{
  "num_hidden_layers": 12,
  "hidden_size": 512,
  "num_attention_heads": 8,
  "num_key_value_heads": 8,
  "head_dim": 64,
  "intermediate_size": 704,
  "vocab_size": 32794,
  "hidden_act": "swiglu",
  "norm": "layernorm",
  "norm_place": "pre",
  "norm_eps": 1e-05,
  "positions": "rope",
  "rope_theta": 100000.0,
  "rope_fraction": 0.75,
  "qk_norm": false,
  "attn_scale": 0.125,
  "bias": "none",
  "tie_word_embeddings": false,
  "parallel_block": false,
  "extras": ["capped logits"],
  "init": "uniform",
  "init_std_qkv": 0.0211,
  "init_std_o": 0.0043,
  "init_std_up": 0.0211,
  "init_std_down": 0.00367,
  "optimizer": "muon_variant",
  "learning_rate": 0.00086,
  "beta1": 0.9,
  "weight_decay": 0.047,
  "lr_head": 0.00603,
  "max_grad_norm": 0.5,
  "warmup_steps": 200,
  "schedule": "wsd",
  "decay_fraction": 0.612,
  "decay_shape": "linear",
  "final_lr_fraction": 0.05,
  "batch_tokens": 65536,
  "max_seq_len": 1024,
  "doc_mask": false,
  "train_tokens": 902500000,
  "max_steps": 13772,
  "dataset": "wikipedia_en"
}
Each number is 128 + 32 x the weight over the matrix's rms, rounded and kept within 0 to 255. Layers, rows and columns count from 0. Numbers have three digits each.

# layer 5 attention key, 512x512, rms 0.0503, rows 341-368, columns 256-511
123145132126134140092136106117068096140143134120102169104121129182108109127115081112145118100157111082074214089109114179146110162140140171108135135150124165093179068108084097175118117098162141144101115110110138154127108123138108074178176160131101189184038114132083107105117127092194057101162140082164125049153166101099078157046162158165111114134097146097153132122082127127102126120141126124132108148088137097113058079182149147094136153110114093147155078111120117172139090131113169099125132172059147118098145120138133115150130107099105187115125119132069126128097121072131154131083134132155112153117110085087122102144142117156066097115186096111104157096083136084161136203145100110109094140170081114195128183160053196078173112142099165123142137092124098106087161163114099
136179104102142156076095128157155100157112145146163119141124144191129126120114176172179106052132178132106176116097090204113144113075114130107169091088141157145152087148135108102128189142170119129097127112111100173163124125083110155080110067148100154121098101136135109123130099128186081153152128219129137112161137155110128093117084108100152076139099098148134131082122138118111131096085141136133115153133134102122194138138116130165161150126127109162108120104120091119146210074135137123175124166094167098188128092053134156145119130146134167115107037168092137125131122110069157119109061075140181133191096134152155136153133157093076124133120137112107075103177125127117136126159131126129125106074088139146139129097080117091136113127166118165116126135145062107124107136127130
158110094124189073078148061066158117099100112176095184086144148140180133056125101147156046184126146106172176162113088106151152176117126168073149079101113154064092128129164105151114135162147109151156140151164139138092200106133085119141116105101143113138183112166071163100061100145090063126128193157125110067094108057138134096171136147074148136109092099142142179091178122100111082136121101137139095100127059123139107140164137178102119166087086174124102092092082095141152136171166137125119125104151168116077129111108151119156180102119057159127118181082144138067124132121095118134151164119138089121089132136086091143219105087101111119150150097045215109179123115213122133077093150170132103097118099130033111143102171099147113120123100151149161134144103115130165139094174102
148138088102163119181115118154070151161068112125124168061164118120159149171082127071155146189118078159090124143107132123173143178096147174115089139206142112114084155172184123168113056151112137123074103179091144170157120100201151086137148095098075185137138096144123069120125135152086068108081107121057135147084034188129129123121107174155098117136169135114179172092107114157139139078136112157150173125170172187188102101078149113121144100153105151128164141115201131189094089132139128075126206123091112139117106126096133093154121105165188132153165111105143091113075151090134082134134120115129138144166130144160063107117080112155118093116187111186110127112063170087122177200096114119148092132150106147135186133119120095102145144155117139120120117061140199100100103108140144
124050155118118100142192179130153117153140172129143143145073151155140192133164091192128161185169162159136122209113066118119102091113155083173125151103114035154118122101083116157147172108134183169124124166160158177153111168122111122143112151112195149159126161132179185122140110150147150169143107084135068081075096066090163151134131135172194148111119126170150114137093142127051120122103125217137168146087121172084106123111174137132091149100116141131146114113144183096168066125045104179157164154132123137120178189139171215148137173109156109101119143115102132119093125093106136126104127109130078125067162117119122170193151115107133139121137123144095141151117118157104054105139106136132055049116149120110084152169120132101162127152173151122140142175142103137107183089150093
062198074159105069118174115117059139193089186141058172094077116110047124150146130201150138094147130142159139130142171172147122095115152083138170153076140112139105152181065119124107157149096135124141127111145074123186082150147121159059143157153099131139128164086209158166110103120158112139166145071186103099141183184074108150127106129093168108137178122175140098138149091123145157114160143162106153141135114171145137100093107126101136094093189090143152085058126084134076129090139148147103112098125128122112129149154133090114135130156180125135111192175092108149104153133152110123216160104096193100138144135128103158084154113110103164145106107103147115092126081128181219154125138143149164065116114149180127147093111123147166148133099143114125132169158123121146167134120083
131123134134112112093139092120162142140138133087148104177127106131108143149072133062168131126106090125159092102174140126124100116096065179143077150110143147127215153086113216140120129176175151095124105114108140112169142110107145095118107114126139105136128166173117121112113096094151131167128160173040175158133162154103184092144151132102097139120147092040113144169196127067084103097121119087145117126136118114146094122087135214148084129120101086121112097137114142176186102099067139099114151190066098109113145129136157163145115178077125133050169075181119108098148114181123125166109135159109102111124130066103122122107106139123174146128093098120144134117102128128150114127103086135110144102118145180132108117138120166132102102118177160130122148111145092127072166102099103
169128107129157066152052131061179146096092143127144127107121105109132089128024087140134164132116163154131096078062124111191140142155147134116120122144159139132145147098116153126075135087121139113126119129174146134083146092182188083121089124171090212162124113094069122153143118148151102064133131101211116080165119112111133130106091172125067129138106090069046141144053132093080121117128084144146141121039124090128075092134125117120100154108129156098139130160108195103126101103141132116133080064154114181125130112101138103137090149146144143112134148167134181099193138097166105144141078112088105103096044058131086140140062150161087107181101148107131154138145153131154115235133189210112140135102033145119120219138079104141128122085090106198162130065185108129132128176083142
061201165203106152123080113111109143062091159140128194129109087133128143171121125139214131121108142108134110137113128109097109064136166118148172135103125080118168096122188139138121171136147123157085103094104193094090091163153142090189109103112131127149121160140134134112117164216107133163153126075104116058154137085106119109093163092188126095139195081074141116148063153134132089136177118070122065130125139135130074118132130185102191111071157146116152165168117140116156148137057155114151172168071082045148094144140173135157133109104112126061176135161187145139076177096104172172097120123134106157088183143057170091109170121141137137093122083111148168161186170105084134066056156115137086113159140159146109086169136140152171167061143160095107093120140093081120113163062121
118124124146161174128083066124092099174093132110091099144092134126156147190135094122145125152180151067167169034136084111175095157126065175116178173158145099150150140149140162129143127149136185149097152137132098109115099129093102071135120131140166157100148085211169098064115184047105083073147095087094101159112151118164136087076103101194158096166160174153127144175131185089158153161089130083093179159133151153163076150193115183124053118111102176174106107138067125122077095117164163046113127165088125123142127148121164158106133084191092134069097150156123072103127094169126114114139124112163128137125121132110090103143157074179149150115152132073081117138121099214148095127114120112110169192162098137131079062156170124129125110173137124140070084089157122178125068144159101
120085155068127106157091092199135186181111020055120104080208154170227118131080043095181126105081135133122092142150107126131091136153191129172130160067157148111149085105128177078103103083100126091120117116111108089141151088127183089092082102155130160128122145088089153124154130192128123134110146153191151094129131179103120138176095104096137185123178146045121192123147177139128173176162174101178151136055113194121132155122102108133129105135087150119113180177097143106112078096074138108113157112100136159093127146147201141193082143205118087092142155079149143120119142128090163130077079072118098188163130138145151133105071122117182088127088112171081076135139142136128077108092135111169106099083083100176126198091095151164114100103108120162111108154146131129112113099133177
154095135142115123135122160080169087140199139138145136122098153139101109097109179154098151124079039173135185170073111101128139112120073116037066113106114152081175204161122124090148182111134145132137133098158101136118116142152104101143107140157092158150111124106105168154119146094134079141175161147164163100163118115119140120109154081146136101141129135157150151086152160142136105126097132114105117110100153213099138142114092078086099107112122149072087101208123137110178186154081112107180179137141159145133126136137086076153141128146144077088153094075078144128123066100136120130070157140188129124119146145116137139194102122132136091081103150129143095049136101107118062154098178096141137088157119081118144072078133082142115076094165160142184060095120146104155109102139106
101155132091109084130081149131145133135123083131184155097165178118136087115122150103126134118166071115147075169147171164148166146193122153160112125142130117190132141088127152081147092091175109093152161121135122076143137163182126105126105143114164077142170156101114155098066020078125132141101122188119142130131116133054135208114143185097174145164113110083106125122063186129093095109065143098163117131099098139178113072105035139140077109101114091139100133132163089246134066160099081102143105077087143196147098131153167134180091128154095108137134158173146113090090143113201146151111129111094061174073058063159125099130154139072136124148109191148122117113169092129101127127179132138108121159104161139193163096088108075124134170154049187119078212130106055097150106104141155
120136144145070043150113081078113144153124121168197138163102178133108106060145094109067147088113141104124076094141080103131140170168087166110124176173118079141229135116139139121114124131157119109122116105057112084097093105080124158144100073137174125093077144148176094141116142143093069153183146189093113071158134099138130162111091173104169123151140136139117196214096148172176098133123122094123127110154147109109125194114098152153088154095140132151169136113171195131139137129154128099128150158139133081134142098166143090138136070107097130116139139070087118173148107175164067162119199135136093103121126106120118197137104154106103185138128119110158217087101118119106164110128128073127109130114101111076127082124117125096152112128089071099143119020173139123188086108130072
188144127163168152181145083140139134158122127097175147119150153163167121120151116141077177120131084087065037175066145056132163138101157116163124145106129137070085169127156127108111086079179100153089122129157129095083111111195144084093149102111165129095124167162138161131100132111097147145102118164171166079118104147148133139153095029153099162137132081107170133133141133115120113104115124133110097116115148132109106158120109099095148064109158143162152121129163083170132185109058103089152120186120103132090112092147114125080176082141066126044147162151107163114158158110068157137127112128159074124146070137141140124101163092137091124164139111136063130099109129076090089120175166119140194130123151129124105161135061138120083138153126068108079165103076147198109131089110144
125138137111170117169121115174155152092089062184109069134146166193124146071169136183142136091120157111065150149155148094122102109166124131128131140125137125132124148131131127126123094204119143129079101136072100171132099124146119099102148142122159147100132116174149127104178144135162107136116147101136057177135129147176049144107114142097059131134135091108123146108201096120129144045144195080102063136079063148122116122140147118101159199159101131084129159129110157133145098113158091131118103124126097104140163111161144088121114173175171146112157025172165123131087190091139100121114156060124088137127163067125122179136180169229153146129109155105174100130119132116070084109127161106151116170085125112181070123130146118126102036112150112187122159124135131112101118140154112
114090155179103151118156074097168137084084157156059170106149091156151114159164072146072172128121128137137144203136070127092112140114138119153154068059116163125123122161146152140078109141093134126134142076138160117140129185111117117065114120125107096063115139116104196117161132160140115135180094104196059169133068120113081146160125181157130140113105172124111075155160107105156075122109130111086153152083120103097168135195158174099150101131138107139180132100114113132159068078187150094157198165088153104156149127095101149125108146137146107114146132127174151182080161138106155118116160152086128161137111165102192056206129047140136142139144112109124171160130099084108156144144142174149142126068105164108126098144154156139141180130045185192081105132081130069090174101127142
148118120115146152108129110145179164146125164133143135125112170130145151141087148176113144133147088130159110116154173103140132185164147123147152073161136161118136170127120040112137150159164067114104140156090149110109163174172180179141097095163129137078197110133113131157068181120117134072106174163081154113179103077149144113116143090118111084196101157120134146152142083184078153125062087139189143105125118106116135114151112167109134090126144099128063143162191096153081124122093113191106160145146120171157113106106130088137128057176131142130142133154108148197068145118172108118070178061097094144133212102127088100072149119123095156154073178152138080137134057131165078170139123126136136181124147112086191181046105126117095142124109099153098119160200169133140096107147162
119150082155110143163182145123129168197122125139166079153116189134101100089149140125108071150117129100143117082107172152147092115126118086161098098078232119156067194099117125123158128093099144133108095076174145121098133061111106141092062143097107132156099141090094149113143123102179093084102148084098138138121081118108139091197093123178154112173109122143162134084158139139141183148121119113114140117095102165109107141125031121138114126119086100117087145069126111225159118113160180057135110125058148105161091104157162089089150105188080151105196137054119209088108182138132082159157104116137121116194102196123169148130129090141189180099127128128145163116073157154151125112092150098102162146111100110113104068170040120080051103105147105130139156126187164177126181131078149
159122103104112140158132139128127099124113073144114128070113163139133153111175114107070126116140096132104136132123158123176083089161167133155133105165172196180149113174179132066133132169083092053133116115142172098145118134154151173179117119123160161141131087125160120133117079175146147143137137188114079164137107112074137206178097136115158108124145172112101154086116101059112076051125123173089187096161111126193106131082113120103158119116083136079125108087195085073064097098138139090087093119120184171122143176092109155104204201111144091139128104117099134123117167123131120138122147113081107103104060199090157163143128106155140126105070105102126164073140197188172187127122108115095103137179100108084193153119188178111083132127108134106100151126101114150077115128138165
153114115104101138144120105132191123129115090095122112156111101119097139155179177162144136115116110102138114117112143165189117153136113129115161102112136130074163104131136168084130133144115148147069164179167108038188144142125118181174133143175095157091186132147134177114135143115118133103136156113115139118119093122095102103057143100126160117124121072175090113135131106122154114131117131188122203087108161101128157141113163178094117116109177105124140096151108157110108076108122117115118130153124105092193129060127106147130171168114103111083120111098092142138168129124110100122160152137116184097135177127140114137093106178120118121119166122110152135135136120131147104062139157128093143152089116172072157111150133186103044085084155110094101098079111122101154109155143159
160115163172116149104137167057087135148183129130151144154139077170116123139170126093188124119089093098170063103102141092146096086107128155132116154054124142100119121074107145134097132186149141129068097086098138121143130101152145099115092097093132144131095124121082162074145099082126172103120118156083083158122162104186108182091124094147076099177160175106073174144197078138200138153111148169099203166157188125145148063105072126131142117135093193118099183142127104131188160110077144131197105149100177127100116149078178149124192089068095119135085059096090073157062129156168144078137169132104135138122153134150132091149093170141104150182111158125108124131086090150104070100220171121092198150138166125129105135150135135152161119128146111157117140101100066125121095107136113
105114140082167149146099102114183128192154118120140145114152073169156162132152139105132152159102131137181125127181124080087120141131132110150122058165122126160118129140101117179151135136151157123099130111114149148135094133147091113144113161165170166127173206162141131195126134158129150047176120102135144149145136163099103046136140105096065167158127120185098103180105130127156106130105157108136088138125085073148176044095160058105207109123171147148131108094109100175143133116064127149129147114121109188080119140117146145103140120181174117112050124125145130142107173111095174144128097088165155129075074092087107164181122055116153071139139104155092128175169083125192171144119138085149113002181132059154200090106179113172121108105077100108075081119163105149159053135149132
170172116123082109102119220142145119109117147061161090134079111086165096150128115189144164158149108150082121178150132119134101163167097122151126053125105108210159103110161173072112147077112143140139138108111083108094179127148138161011166132113175214096131131086131173122145188108117154083150118157070119109140155105053097114124167089145124185211150132136101101165113188140143095121130149158157177187103151111118118117107193116132104079163114140059085168086180162152155143132135113129137145116115128130098187122191202061098101105099097133152144191171107161063128154193120191141174128105158210136051116167097055067215214108094159108179133066112063054094139131160102165095113157118096122050102109086130076128129108188131129104102117151114142142116168117108124123160215155
130120179140119128197154173151101134133114179123120153148085186197062096053047104174145081104126119119132156125168090188087084146164167138082098118111008142114167132077098098149117187127109105083124114167061116139104113108099136148133116172089147108133140111121156187108117134176097162147162164167162106165069108097096141132089161115071151111210201096164129164164149093142144174212104156115129187157126109175091086090151111169208049161180088131110150111145220129041126038169178174124068152125128078049102121104158200136211076064105137125156174161105124179198128107154122088201126132093130152110116109134104147077192119191111177187135113135137146204070124155108085059102139116074147113135053115134127141113081117103096134144182122160085153090182155103125129136123028139
119093140090080152137093109138150183126128160083094046105107184156133082158108102176105128103102174098102027205119103146192100182165117151128169071104134116207164070114163080171124142116136126111120143119115107100138151137133170164082111069211142167119087068133105127120112137177090147117134143120098120112164136155118074057058071222117172096027096079112135093122126107083190174121100193137131112129138160173028116108043192135122155126175126113147086195113180150093136108071166121041138099138135063140153143103136126121102092129161106150121118146197162148201134160159112130167123158160116134123148144128120083060123097096109036151121135169165112112128111165077154148073156130140108164124156082099167103168122143146143132102149122161103115042110128116117132128107127161
122133175180145083139167101150109146144140065135075186152103184106131144122151110099169107148085109096069136184089052074172057191101146130088149154157144155168119089091129089151151053121115107161167137144111153128191151177111091102158121069176096134128178174137146103102090157122182134198151112078136190112080066104096121158105106124138151100097203143121170062148121079178112086167113136134128107141100159079116153103146153217086101133122181091113125158104181122112118152047105099187083101140142114089137129132168120100054118089140203026106189066120127113127185110132154136153071144139157190121114114093134177132197163129125113114168160132094111160134179157145132135155131122140177190117115149096124101075124172110118113106137173158144109064157087112070208160140089123
112093111113141135146202102145128095135147135100119122108154070142089206132129116199186145120097125101122118099102042131117133126112151134121152146151112097132160179153123122132134134147135125160155111095099070158135112105136094190040085107101160136120154154155127072115075098165093160142112119116119089159112073091088121166117130116103122164123143100112104087136132123119150135105146117119139112149139099155156111126146107118146171122142174116136102173130075114093158072108134100132088130105149139132129128134113105109080164100134147161114140155125171191158120101208127148115151101135146100137147102123130127102123142063140101163153116182145093160191094048106196142138082128147163133145124147159072137108111106165132083170144177106096124126098118133140136118170128225
# layer 5 attention query, 512x512, rms 0.0488, rows 342-368, columns 256-511
141108127147167159158181087128138131101170129157128081128113100165142108117103125098129120069127092139089099146058071107145099095114156102133163065131105161137134124140144154110124134174084202136192185102123148151160160054149078145125168155166157153117110146137094112170150105179058117141081102163144147158107107138129126167135158158088161107080159128141130176164132192042145140144102142102118126085136069184185122110114160126150142114141169128140151124154069136169111214096063142165107100127121139105063154144150079119082158134125107092129166075182111149092151126159166156144165090152188136127065155109158140159098134150123128121093108196130157093141104120105125164129093101079072114154135137165119178149236125070142097154045138112154147151096150120106084189178177153
138103129098098136174142144181089133123130123106184208103181104099153173185155145175186095171078106095106108124183138134132108098129119108132123076150153108131120088120205139159142129155145146083126105167095089137152213130141063165122163091102155078078165187112143038167138107145194101143169140094126129136092130153174110138140054101160097111121132220106150141085101148187122162119171083080144200139142149135102157121090165076116136113154123130126128137103117154106096120122120188155152108153088153178143099141129124129090127181171135129140120153187148156122138105076111127171133166110130145183105116110128122086148075134142168095099100141179156179097099104123165155133153145072154116112082120110174107088146117127137101064125109111095118101131114105047086120125105130
103130173198122131072066142098121108134151117135164091119173151130122149170133129184197162158140117088124131076152138190166113149135130128122106140119118186116165127171110107105132162117150136147086086075152120120125182121156141174196111093135114128085132100103158131162102127133144133105135084134106133159137164157194127141161108098145108124136098136103127161071115103116159134093104156153135143134106114134149188125177125150115148072111117100152095134114159108209157115139109123170052154123161141148175129140114158111063127130155167114151117142131105125125125144101161137135074162140123128119104149123113168072164121123130138144134085115173144189133134158140161179127126126140167136121174106140113093131124109144169122129120158159158175123168156135139101141094151177
089123083165168095095142110103132110080107097152108125151153102114158160136156080112132163088104134119112193106173126144161119092077120182095110112167143090078070124108126196091065101130124095153166077077160100156101160116187188115130116156074054111154078187153142099125135159099069134187054090133125165175140147096112100153108105163148111146103064102139128150138096132063079143077087132118102148146147176092140139104186109123158142158151120132133124162138189092123173085137195133129109156106119105151115081133130160117127139159197132131178127140152110110124165064146070155111131128148078144134136128099105089096083132164135110057075193126160140174080153136132112178119153162187118140140092125110077140088117175107174130105088132104125166141068172093188109146117137082
137138192166109122140193216093102153198112152130109087093138104141159155146114103119100161113080125140113089095059095159099141091088128123071161159092112131124189170115102162108174093137135143191124118205188164130076057111118093097131160158088118158134140118164191159141097143118126135134143189139085168117064133117174129078193142103106088170103092087147137137172157131145149134167107169097140148103142082115147115144181111121127127153116117151106156089143147139091177150090122137102182112136127184095162170146062105112131191099138105147128181112152149138061141082152162158075087146147151106156148168115115149118156094195159164080112049117179186163094185084136182142130138080101128133094141120079162078087164143190128121153163170123132120120148073140117161153138093125
082139079161186160136085173113150130140138099156093082111133150043133134226137158173110143147117108136100110130139078196127080166078187073225145203098127172097101173105099132061150154097119130104083149123101127062153159164125118125129132181139117120183115159142111103184137210138138109061104095055118164163092016102168122189097112104139117117157072162148108161123153105188163133126088107210112107158125129160162157172169124105131165086154149070196114097146132106132121170120127084122124136122148160104104074142149142134155065103095145089111123142119166078148089149108116108118140140153106082141125105108134104155072129174100057133141177174124115150109149109125128152189097120176127123118093189125117126125156120139069138094140052118149153198142154083194150145226098163
159208097166078152095195117153075159119157088146130163084130099055085173195126145099069071156171100142120135149123157125088142104116126133107130158169146089118122120138131087066132111173087099070115106144080059148170136112106066126123089140100164091108167126129171115090142147093150145134148097143103140112155141133149127054160165130128148146126188173166094088112062106197150096134192132136113103095156138223157135138106089180131083112124145146157168134206177196090064108153133063108095176151168080106137172161120139110111086100083125138136127117086145144119138151117088194080113104149173152167117108120161126162074156094109185098105146128124109065117115114120113125146129149109199170163108153110128145082097164135104135128129113126141122096104108127076100082142109080
151123150110118143163133169189111156151152198072187152117152079156146104107113121117154075118150181164107073132123121131116137177166165102130149133140130111101115158070173134079115138122140072115100131126124124162148130115110147189092150119114143127104093083144128078118169145080137123144095092135144149093091096092103121069172117146131125160125156127123107199084078123103173166143118064182161116130086114082166071117125115183153139135103144161083133115157100088155163098142144133168119139123093151135142126102113123156154215094077120110079130129133113172136129200127155081118125129079119147176103070168128138091104106117121123131142104137181132135142117177078115084193060109127070131124102122168148150179093101158131107115124134133101111149092094152139119125116179164
113116134082117140129092169104128153159162107138138129139130120123128080145115114157140125142113101062108168126115079142227111174124100096162140176103106215156085123137095060132115142060126117079161124058132170075186148182143162085111135104097158237138183121124179143174043104134161114124167139089141096118144113107083104158096160139081130166166152153123151101165094081125149118126103087189078126096194133143134094094118081129134146098168114154121189126084125126145079115144106113100129149122157114163120107109134112200103116204119141142155109158086167133086108128141199098158145106169036115117106142129136178176131172151127137111157140129127131107106132153172160140086115114107221089111202140108138098093122117103134103135109091212147096079093076114148094179085121097
129149143066101159096127135113076132137123154115118107124126127121107121126130162123195130163101128117096153193082105143117175165160153114141165131137121169110112089110140125207211122197190096061037130132103072134095114073114147157124166152120119139144089118167115070079095149127138123115117133094090059174155084137052092102142196155174125078134113172145089060176165098150124134108069161155128149139139122108143079102089147177131177082142137216105125049130179137091180155118149186166148091100155141086226117097108044073205101140155097137077143110161152169085074111118196126146126133151146143086115147179040120107131120107096112151140166154196156094129147133110122138182122141148139164076115085174197107068078177118093051100073161072107147138133109147126143157139129115
133112111124182145165107106143107172130161089078121134129167128081181101203156123124123123155221087119117133087133068133136191127120161121102106195150179129125149119158156086112128154125076155109120137134104206178159173105158147121094131154107075088070068198149141114128139150120114103160108147146165139118133131138097165128132123149080166160142177113160189139044141106159141112165137085135156104066188140173189086181066116166171096130096175128132165109074067146097085183129127125161112125094115099131063120103120134148098107127108137097123081087154087118065113184104145162174110113101105184152127085129134131112109122091129128096109173159064102118138107101162156074168108152115197166134133125137117108112124141131083087125149108133095174186092145209133160088089099120
165159087111179193153120203171123133179131102114081097118148109147123140126183073181158174145123107075098138094136113125155104127154112139128101142119099177142142126130135152133137124141092145079125074129165151080177147194128161208139109111126118093131164123084090120085112096148119091138121106157112144097126149068114086077120110067140180122135188146102151151094129069163125148127138160146087131092171143161192084096150151148133173100142046124125157113140161142175206049130126107096099081179170156106111172107162094204101108174177116145080134119177112141083087105157125116142084125104133144085255134149198109186065106091159133114116108144132067089080124065136132139145161138080101093093129101118185088146126122158096095168141131104126132123145102100137174155150082129
135109132197179112121089150151164115060118104088123145130087179143122117141094150176159142121069126101112124126121128180112131079124147070156129192128143161122119097147154150148095112131083198180132091115127174110176147155056104151103079093102119144117120120116123123086152076169099061129105128065165123193070101159154155148133079131113100141109082093142043123119123115123118123116143133195159180113106071142143163148085122085106096244125151092127132188159152140196181136183130101152151056129111073121103202146101099121082152168218209143115093059105117113102080116070073131183144112116098061107090094127083098126189157184215155152152108099085129136165076132140115122166057141157102121141109113144123093182063148181080136109117132140130111150110105126095136178087127141
155127106194128114082142124049192131127177056152051117119090115085163132103148102124164117101098175143145147110118087117186137141103106126081134108113096152082125186122146141127150145138126105143105122053105154181153132156103100144084069107131156112141137172104083098150115186116120162140036151139096116164129152079160090164165129187156173096109112157187190154115111140180069105116144163102098145094128174084134108126084115145171076133080156033075144162099154177105194161132110167147119119149056113133146145159153146126121108142141067123145148099086071137121098128177175110131162161092115154096121149067169132120080119101157162146116094128128134146186152202086121106137120091115101107119161164119137177107125148090155156113137102081123097093081074080110072107109130174
080138130114105164151126096099086136193137145129145109228097142168157075108112063126137125092166109152119143141119128114087158159176065152149166085178146072108180088180153096079106126075126090184101151124145141092124130093145120084122090155160161165087110065131134135160094076101058183124181173092092111047161128147196146072106107177098118197153201189127126115174097168123140099114145131157116081115126128183136105095133113145124095105124128133116158133093209092084085108126089078110133173155118136117141106202128083139141193083160081135113136169106139091018145135160163167131167147100073119069051103090112098138089114121099133143091152194156078121182134156068171116122105211142195162177129088094073115185142164168108090153108139120146120077185095169142057115125155123
085183048108097105118123101098104105227169140108128137106156091146080075082143146151208100169122151089099151129176086065134125112171205156143138129104186126113047103118092129104124176119130148142110171097166156138060112093112152150128098162161075103156100174143146112178136099099157130162102128133141088125090162148113118124121137117138147093054107147122202117162165185067152133102164171192171151088053120104114115061113089138109084118190119183083097159136099153128133066072179152147170125123129150118110147097101137151103090137091106143140146204074125092116184151142152054068114074208174068071110123047192172177161125158155155154087179113147074147082096136090129099111110107131120106082090195107096183155110110096137106086123123135095070133144112172140134138113173177
147139135095095097178205155149068116109177106154148154146133078107098127100165163153192231152124199073116164090133150160076089086090122131150149149079129112147093113177080189113096149099144138149109100036090054072165154119151173152126132143081106074129085162111114166183122122114137140145179097116121114136060167161149162148147114093152148140082097099144111169067123152127173084155116113157102126170117124145131139112155123108129103095115122094129196087137133085141127177114118071124111162169121120113173163095158131099156090167099163134113106142086095126097129071114129054200136139138110115163078108104092136126152082126133078111132091143097166067120113150085099181143097151131152162152100160027119119109097108165126207145091098163172140093081100111147203073130135127
062156170106088070126122168150124124118104120107084152121110046136142127140157125065133093111072083163088096118094120181171143105090076073087109117125116190158135142199171154104138129146120127152089197098158138128137107108162126149150079133146126080072131112124149158164134134148145147172151088062119113190141114097116104123134144141147111143166095169165109100145189098110140144169114079098156065158134200147156180177122133133082106114064180164042142129112130130110191129134123146113113144075104163059085176127125184091103075107116100120135152054176119117189117142146147095094088107164135056108111155144162108112101137151093170174125104087167147107158202072120128055102136102126192126165185161176147191154121195110082125107164150164120111146102143081143086132140087171
136138171116153120181185146057085129142131116082125087188123123149074169102096068173083114145182095123138117084176070172112090116100154101121099158171197102146151049140133091143142074127128137117138097131120111115106102116122127110170170124126120130127162122185155147170098196096098111184147067083107091090168157164119135139114107185218165161128123123171166103114145127102191036179115132139125151160144114183089184185139141113137171101152183094181158164107122142163111122104170148133158111117177057088130104114062105111166116072172109108171140191170195088056131119118124127140113137157195167105083144095165147131171149127143087190102146116114119188193140143137125048090082155151081205131185114089144088140173125116124150116163125136127092139116097079120164115110185151
109176110099173129165118116083139047094127099140073168121165136109115091131143140074147117085121162180130116126104175104094127126088112048148113176061167145126137119122095137118158105150136130134165192137103125138139059049103120144139176137127100148085154103111147084140140102141104132129135090156094114148126117077142158159071174106121144114084224205139129123148187155088161156103135191122110078159185114141162178130133058141067115122121145112123048135091123104134112129064129122078131130166184124046077095116096130114135074154108087064117148076123164106081163204120112181189073062181111140184087134081121119074113162152139137117083102115131117173069137140141091152087116164116082173104116165142172123127108170057096152150143164124130094129131163155148132178128153119
119140127159174119137067134154220189116133131123090148166159106112177103149148123188113140123105079128076106136169124094160120136200125104138123124142085159138154108186135120153233069119120140082130129081064177158127122139170101198103159189124105103143108112113185143127120081216145155098090124104180159121098115124172119120142082110097120172088135075182120185156095163064156175138070117134025140103088128088161068147099159103137086142085149120172155066168139132139158158170151135076169152125138156145182098095083084170125060114094157121145126094141148179133194094110115090125078113205096189095146107147099114145133117164096157109173139151144128168155094112090074143171170144113161113108165137122041144134098136137109109081180073137071106105077053112169094092144067063
113155119134164148161104071130114112055133086150062112114117185163105089106099140145129194156165122142087142156092205164124188150118083116141120142115196140129125129114160114194133088186135136081165166138094169159106203063166152130127145113075185111149087125149122117052130096147146138211138147140129123106110127140151129171118150110120143164070133108090122178139144111081150082146212092100193131126132158104144099060126114149158171093097165108137119138198082087159161125153151134140063166180135167100204165136122148130176078137145131151106168073177103209107097145094174121127090206079074100089141106138106164085169089139158117098163121096069164106200119141164113079115087118185117146118218095120096064093159111098087138116169169119099102158180142136123089099116111108
171127077113158137089095119111058127092151126158141126120081157149090158111238169103095133205101181122114158108064108120104190113129093140153171113124121081129173115143143195084165149116154124143130158151161150142110150173121144137228090092101113095141110115082129180139105197146105115114134114165153176105062178214118151112159130075153150168142135151170135142098116089143112145130114161093118129069153165090117126184135192129170150041117100179111095196158145169179165117084143130161155192090117099128167151115115108138172109097131165116097131058136123137128152141094137098185126094128114141125144129090122108162144082123101098145097109128148107106113187172123076062122150142140216075170080154054185092132127163071122149130111158071135148151115155176162154127103104131
104164131070164039121028126068073041122138069088123074214109111093127125119190149195135175131123150134138166118119138091172157129123145175150135141143188117134134188115143077201136118142114164104109171143151178097120134147120152141129122105139101147168100135106130151121088171169125125006099225135129159119149216103147160092118098116139162140113099050115169125179139158182120155146101122146065129063125139126129122130151100066149124107072123111150078104147127148134165104152117123140151161142072158117128099151107122058168142130153119154186129111116141123048140051129103077099119085137176137091118116199135156078138140146122136096150122108108081066130136105094109155165109137199168159157128128174111128101179215101143140097155109077059085105056104069128140138085101179
092131210108151102151125147133102085131103087150072138121129054183090136101106137164124105112098182116113156103070125094110155134157140129110084170180074162121161185052130102099102076154085102112105146107131139108165134089164116138138130158095196187115124112117103029136151133126088165131083142113109128131115107115113131114109151078121077134038112151107093221122122096081143028106195168164132144087113157094170170167152076143186200134165167180141077190142072113157130141146117091189099123149179102224075098112135156094148147166190162112144203136119080079130154101072150093111116109166153107180151149157117108098121148196153162129126147132096060123094185172147103180139131106091166190104132141118100106142138126130122104163053097080175174113149062115177175112049108197
103177085145168097166109115166163140157094169094128122137147154129083100128172136116093165111137123103062113072145136158114044139138121148185149113107194116092195172153125111090111132130113133194126075114127138078156108068077090103136171092108145153176168140129100171204106115161117108121098114197176095115180060158155141123081108089192178163099146125170139132147123128136112133088080181188132128117105112122186082104107086160085157194118130142157141111029214147117149196146140156191101137121101132124118132143183081132098155153085147149101088174121050113121114120185111171097155100080193111188122155142099191153157104124113169150112101146145129178146171198046164147144148107113151108133201145195096147157177100111093078104129171154172150163170176132123128100108164122
131148163170119118096138089049146136117084105140133061153186178101127165155104176138182132137151097125146156157140162137178120155179107120124203104085154128159086108112126139132108145122146147172137148169124124138160109061180116121130142116085127140100113109134163174149147093109144132115123196103167100110108094159133176098159149195154100123127051086134161107140168089079120109170074081141152148149121074074119122094105118189138107118156114151107117077118171144123116100054158161098098113130076156138123074120091097117182131096140179097140123119127161084124080149140160091105149111148116119092179133110066096150150096134118153147097107069097193133157068142157115130138128066122093158095151094071107104135177189137175140098123137157075114123185134135126092066127145169